{"d_model": 96, "norm_place": "pre", "attn_scale": 0.177, "tie_embeddings": true, "parallel_block": false, "init": "normal", "init_std_down": 0.00809, "grad_clip": 0.5, "warmup_steps": 349, "seq_len": 1024, "dataset": "wikipedia_en"}
Each number is 128 + 24 x the weight over its row's rms, rounded and kept within 0 to 255. Layers, rows and columns count from 0. Numbers have three digits each. The size before them is the row's rms in percent of the matrix's.

# layer 7 attention query, 96x96, rms 0.101, rows 57-63, columns 0-95
066:129152106158116171140102120108118143113174122123138177149103093122118118093126106146137161103162097138098132139119159127122080092112137090148113105132160135124131083116151123095139140168144181072133118094132167149115103138108104132138134142152138118166151149172123161115133116151142085138
054:107048147163140116132174130106133136117167120146087159112120120158118108144129132114102114129114118181151103194112117105155119106162162097162173131131114127118106114122147128140120123106124137157116135137145121136113124169166112147162175120114128122131116079117163124149114138112088123095
048:136128138114103146118203110150130136151116148157119130115106100145132083186125116139083094133150192126117124143136134123121129129160125151149098109160103144130114148167127070171088100129099112086123120138116102119120186107158126139140110159102098131127132138150130119140093128135126161121
079:144136155144084110109137149133095159170132114130089127127118125132131128132132141108146120119134153176116132163154143109124096170154084161121095110121126092184125168120130100158087121120069117175106142170146160128118138101126120140092096145091167140109132148115134143121091170133116129116
111:142143133096140137122158140170115069139107112088141112128158124149141125130111111108148125116127105107065154121142178110107115129118090168094120122155110129147130157113122116141099128131128127102127133163114133133112068069097202151103107125113130093141118152132121128139132154138160141088
089:140184133143086183123089132140109137127119116144124149133082053133124097151120121137140090129133114111133109124129136118143121142148074144119068137160137114158138149114132123191122141108110125095134141123091116157109137104096104159096120144122136142164134154155120166138142111113162116152
104:125169116086127147103145156117089135133128141110150169130117116121115096078115132143169133162095097123124145095119142108140132145120106118123107114120165134151160175130120082137098117138134129106109157138121163134124081109111156162096102130149153093156114194135113170142146142171125096106
# layer 7 attention key, 96x96, rms 0.0981, rows 57-63, columns 0-95
072:144172142097117112112135133140036129119129115081140122119118126105136129125131132102128126155106146152154122119135132102151138122122123106084122132143161107175135124125110116154090131117118122137126155153146094128158125082132221154115131122125152136118102147133126196123151127168114141111
068:143168107168121103095104109130072231153112125116111121114141126098139138103146154116121124156125146137155130138134136128135126121142124129141119145135152109150137115102102140141129099127116121123152140145148107115116105098101027139095123133128118180110120151141142156148154127137137098130
049:113130131154133147150156127134120161135142127124074140120155142100169119108163114110098091096118104130139132114095110161139094132096125141137158174107085102127119120107179161160130141092140090155121130143112119118155139152133024126146122108112140144099133129141130139151139108124114118164
098:136138130083141142124146144135089030112123136111146133110133133129134122115125123128115114134123127118137134111125131122125127131125128143132145140141135168135117123119128140123111119110148120146125137130128128142132113112126255130135116109124113098133130143136131142120132112139126129116
102:110114124113142126130136134129247011123131141143120134114123132146146125136120139150122131121131120103131123111143130142120115130130133125141141120126102171079135129139119131116123119126145109129112106108124137134130123155138178123148136123128110096122153110126132042112113132117134151131
093:141136139064122142135149126119075074128124128105126145116124145118120144118126130121115119145149122136150150121118128101120143129117141126106149119129133150159128123125137131139105127113112120149108160129135116151130117142129255123133112106124148095131124135140149167116116114141109132106
115:130123131099130129128131130138169001120124129126121126116128145133126139135112120132122134128124117121109135122148124121113127124132133136126146128135125147114136144125111129125130113138138118132130135133130125130126121124127255118164120134120115095133132124123129101117121132116133135119
# layer 7 attention value, 96x96, rms 0.125, rows 32-58, columns 0-95
141:082128049127130087131135138200128129149149116119132155127169148143153155135119111110107136119166125148083127158122166125134142115087131107115108152129141126132122129148164142128145137182135166110160112110194110108141130106144128089142150082105120129138117121083117129120121139117108136115
106:128138148127132125112095153112129123126097099125136135129122146141153112140132120086146143134148109173127070158127140154098131130108125112123159140073158108120080140104081100150129067149149089088207137135124157076186125144135126128135134158142102111135122130138121134130159124138116127139
152:153132175115117152153125111086125130131110198134108140127139111127111120129165157159124175084137131143106096097128110131092129110128150134154117154121111135118079137133092155132097094116139136126102142110164154105124110129174128161134099171171116130112130128091179138108105119141077139107
152:120117060126139099128162117208129131132142121119130131126135133146146147133092096123093079121113162122108191117127126092168113123132118138109134102152114126139148123165173133100155163154115164163107117147136072161091121100118128128143140098084130135141137121132101123152139134108137142144
120:131128109139111111096140114209134125094147100133109138129095130157140100129114132109115102162133136130127166158132149098172110164135111131100169097111145117144152111138168121128075151148113121134155124144103087147120126126086127121117156093080128123134143121190078123138099125123163105128
156:168127125125136099129124177099130131140126144080147129146119094085154170119095133128107156141166079124139160131131117128144133112127137142109076126156121121123132114099120180090204127080125148132098127114137169114145130140133130092136143131117163137126084114090119121103139134123162167153
122:153137105130080118114140091170132124109155130177091170159100140134125081153159118145118136140177113132124124140125145121145138140115123134120139123122135122137167110142146128147048150165116106143139133155165098147100130091139126112127120085105113128114158119156140132110074117131103092077
092:129131114113113122149141109131125132147154121175155127134152152104103127156146109132138123101107144106115104112113111145088176098072116128119128190106141116118145137154080107121152158184136119104165136152161122108153138081175130110146139146119108126166114110114177134147168133130082143104
115:186126183133130146106117154074130129124104158105114141128077087132126114114115136131129130143145122130152142127143099121137093144163136148141128069156102139130112107089115141124111102057117120175077137128077152158106112171102127151124111129143152132114127140143102123112117115126156133156
121:194132139130088096096138125190135129119113170134119159131080121132145099153117098100108108141171130144131154145132096103129127149102120153097143086099114114140125106095107136142086149136116123176155132167113114168120118125128126106141134115086122123157116113179086124118130114115136167147
141:193131112129090100107118135122133125120151099127151143146080119125139129156118115138153130161142083128165139161130127133130140165119102152094137110078149108129130124068096126125146138138128074121169129161126154122187133143124128096124133125093117121124096114162091126119184133130170113149
104:170122131109128137168154117102126131143122172120119130138160105129122156129146134179134142088151128154102130088125112130107116107126141155127096163109114121114081145126107152091138105128139137147114133116188151112160094134204127154143096174157109117101098119090166136112131133138091159142
117:196129113124101079109127133164133128135132145134125148139093122111153109160100078111113104146177111132146163151128097113140140150113122162096117071126120117140145098089126131133120155131125120196148122168115126187114135124127127086143130111087131130150110117154086120122135125114156146149
118:081125050125119091144133124183130129141167089123149125136163152132151161127116118126129128131131112136105127144121170135132151123100117115107126171108162117128138140161149126120171148189135137068171118115184110085166136107136129095128150112097115129125113117103130131134140148128133109114
148:113135132139101117103128154127134129125152118121169169135081116109126150128119145143139176131088089104118107133125155115143160135095110115124127150118137116126127145111070168096169146128112100041110143130137133066141138114115129114129172122114144138152105111095129128124204135130127136127
160:131124125138095078110137138211136126143153108090113158139115121147144116107113138081128117157172116157096133186141151109144108156109127124092148120097147116139117105126151133131089132159113143104164129115130122123150121146102125102133146100082144126133105119158094127116058120116166147126
145:174119165133096166110155098109130128116141166151125149141071101138077125117153159202140138111072154115129153087124113114137112144137108144144133130126109124126148136110121137103098165097110110132051145156154113128126105112135128155116126136118127130119119113175137127122163123134121169139
137:078135158142139115124111167125132128134142104089143130135146134106126145095123176088122175142126101123103085162132163131115144102108141094120127171137154125126124124153114156113146120128118148040133139077120157062138140129100130115124173121129167139146116125086146130120105126129135134101
128:148130087120169132137107145090123129125079103129133083128160139109185137162125084117137114143163090140174131126125124157156135131155137137120107108125148127117126145099135113149173079114162101178187099145115152138167139148152130111124095137164100116095130142123113126138132145140142095153
186:145121155125156162153115120071126128112119123160151067115134142104092144137112112148149102131077156112176131097119099151088151104120111147131119139112115120124154141102115081122178158095136104162131126142084149158135150123122130124112143171124131122149117136161109124148196131138148141158
158:071114091140164154136142152101125130141143105098148122127130116143117177088105151155129135119066150116117153105124158128159108106156127098161103130184112139124152146148161138095187138101120152089056123102145111101117130124107130148114146110147144139113129135097134124135165136124140138143
142:145121155137118112113143173133135134156159144081146173129100092112106157093103161133113148136138126117100157155134120104137119128104134128117101120166114130133118103111127174089144146087102169114072144095123141123117114149105129113144160107099181142149079112092112120101122124114156182142
150:102132165131112095122108138168133126123151118104117153123124136154127114115117155063125150126136127157091076175138151118080127125098130111110177150087147118133085116158089123133101113171125131052174151107115140086145122134100126133135165149110137128166122122133126134127112114120124124108
144:159115148133119100135127161145133130152127168059113157135088097166129157103089137104110136109139149180079141143142133108112079108127131125123133098126099122132076114120120144084147105110122161121095145119143141115127100140113127148140162150106151131140093115132093126108152112113146187165
150:071126113140162149119108149086127125110142055110135095126125133140132147097100156121147134150068123114157123122130172143147114126173118100141145122158148127126161137144156112117163128104129106068112125108089118096134149137068130147099153121141142135116149142129115126150154134134169084132
111:104117181140160135122114144122130128124119119092119097102137127160108118090115162082120095149122166144126129155137117123108080139155139119131147095140117142135105113132176096146094117094120166152112130099062144168123113175086127156116137134131156117137121148168087125131082114119161142150
163:095132091134182137123124160136126127114057116097115081128164132106196141117122131094101114155153106136137157114125134128190114113179158108130108102168144133123154141142169139148151085098139148145147099119106123118132136139132128121119108111168125125098154142120124125134077140129142123135
# layer 7 attention output (transposed), 96x96, rms 0.11, rows 32-58, columns 0-95
122:132153174091104153145129117088133115143105144147107128113133121102107114171149163105114088138081154159157110137124127138165107125160141198142130106144114136137122128139120076174102119083134085166122125142107155144108125140124117148104107162116170122117140113123119133146137148071123160146
108:130116134127107148131174133157130121151135148110107101123101079124139162165141102124137085107124111078092137101139119108146089132119128139136108145202103155115124108147138147149127163081126128135090119141119086206098131123117123119126110121133139119146120106159146155124127142156184157118
126:131124117148120100107110105151126135118115091125171106128107126134140153128139101103112122142102088100175169151107150057128091172113139129141151122124119151099151101120145103097139152142134149124134130127123104137157167116069129115137168127168174134151142104171069138109136151108145126118
134:130143163127152138151112125051131125118128131146082142127158161109114080110128157135135151143110146179154109153132108188136150111155128137114121119077144123154110158114114118132129104113108117129162129124128173055144140133146128154135111139104113127101124161082145112148117110098091120144
115:115127136123152114125142152090141122135105127117097101125167165100120146091131151135168150116147144155100100118167087196120151103136114132135124132104111103153115152129102167129188112098125110136125123127145158116134127114182129120119106125102105125082126148066190118138138138149101143125
134:158135110130137146140093123124118141148166125149127163093116160167130137160105115127103103117101214135126113137113148096124164140162140136127121168121147114109123167120135078137035135144125117132108126142113081128101130122130128099144133114123129130154148146139140114124107110142097070117
123:095125149127128087119132153098131120148059096102153075121182167078117161091142142100152161123107125148143127158142112146110123114144114131131171124124103117149133127121118155105198118098143131117130117105152170143164129117121135134108133143130144123081151116111131151132151149097111165124
101:126104138135095144128135129111121116141096140111130137121119102111122122153123112115116134149118096129159133138091141123137079155141121120129100114208131151158118102139160132155108105083115140118131140115114133155125147168106128187115092143142139129107154076178071158144105137080170155153
109:126126102146159108124106129149124143122166097131148112131139162154143148083125110136136144109128144112104141109148131102098177118124133093118143167077138112108132168119121138087133143175129150121129122149153105099147124092131136073160164100124106132138113176105160108107122106186102075101
114:111115140158155122132114142074144129154133080119114083117186176117137171070126105111153156131081133133122111114142103135111146121166128109124127187132111118145105174140128154096157110093110148127118110145156138120154158115123136119146121109126117132073140152091157119118110115154107110118
126:122130117149133143138147165134134124169135150081105120098161156126141146136121098115161120096146158118080109093148126138116153103156107110115096171205111122130111160124150163130089130077104145120081113139120091176107132117128125136123098123118107133105146126142187149136114112147141122111
104:150152123147111130126109109138119128122133115122138132113112148138131122148138095108110116134086113116182162154108154067138103156134126139136137128144124170089141104103146100101080147107114155124124110136099090127139174128068125138145157135162187148153150104174088144126133131074153107125
115:109125147157152132143112147086130131159153093119117109113200172121128157080120106114151155127086167144120108112142113133105161104171125105103138202136115108140104179137126152099118112109112153108116098137149130113142126119117135123143123112116113127086144159101168127121116094144091104125
110:137144152103103155141152134108132114143098174126095149107115113110114107189137155120128097125132147154132108140123126161159100133143124175140106096176120138141122112128132102180090120074123085149112133120092135159093127143139116167094094159114151123126139094141134139148135144078135171142
124:144099111123129135124124135105148132157098160112124119092094142135147116181112129118116099108160157130124118128112151139120141142158128136129054110167152124150118168133170091184092111119116096168102168139107122165112153136132128138119083134120088121119146100165124128148068141140143124105
142:126123145109141137125139143101133119140119117133107095107144169126124176117142149125150110097109162148107100093158097157131141134159133163176128145136107118147121145124098137153152114074125075178097118155127127147119142104170123099114123130106153123079133136080189101125144162146089140109
127:127137091155154108104096134108142131109096117092143112130158204129161105084114110119135181138163092137152142143114150129097160143124108080130102109115141127128125151095133143097128101136110161131155152127135137098176192119129140140148123123138098142089137131135110124134087137121135083112
124:146094114092111141115131121138125129135111148149140137108056104149125155184121156135099081108138166125110113123119135130137112165129147170168103105138140113147137121141127084192122124130149061172111161140114110166092121135171123109113112129116135111143140105137124111134117173156122135121
110:133160140131113134160154132165114128140183144129107164138139078132105121152135104143131098127129160104109127134141119104148122079115124124098160156148106142085132105141127151109090176130134159078103086105117091165095083133089122123126141122139133135181116134153141154122167086123150134140
147:131115095152124160118127132154133131123162153118126176146137097150137109117092097151125168147160094109100122104118145137112124130105106070095090149172137127127116123149146154123076110154114177073139126127128111113111110170148131174154103108130087139133135123147120132128097090150160094156
131:150159118099133144129114107130129131096129170150115176140092132148134054169120163145098114130169143152138125146114154149139162127114136141123105071079169128122136136111119082160077126171132098154164162128108141094119121132150124125136122142106104123166101149128120105143107126115120104127
120:147111107119145137119079118113126133126140113147141127099114189158139140124116138128109122118111179153134114100119148113112173153161145140155104144096155102142117184116130085151092102143125098181126151174125117094132154112164131096143131120113121127105143148109142095131088138152090070113
139:125089133119123141107156128116137127148092129129118078113084115122139180147138142118139097105116107115103130096139108148136090180132139162171094127172116130161124122144131123172171121083124076172106147157128118164109148117162121112121108127112148109108132112119154114123119180165134162111
129:144138126132163160117105107097141136128144112147103103108116183156159135127133128116121115106086136130133135107134130123128153171148142147152097151116130136121120167113115087139086138114103105161138137179123101098136179095144128087174134115102141125124122173102167091117089140163104081097
126:139134108100134137126158133157123129114127191128112166140091097139128092167116161160126110102207142128080121130144129176133149113092122128120101087112148116132134119125114131168115137164139099128135149114116121133093081130181121121119109131098083113170098142123164119137125129161128140124
111:127133110116145138113124119159127133097165113154125127156115125154131149082129142155137142126135112123085125074152110144126146127100136127155137143080130106128129128132089145117164121163140118149142127160154127086125114111188126084152150102111122126127100171068171084113140135193108098127
132:146160142106124117153136113134115133113176129170105173145110091142097118154131138155108095140129188130124108172133106128159138093110147149120179127064123128095142106139097128114131169156157109112125105086127120133097090127120126097124153116132126124188096154112128118122174106134116129134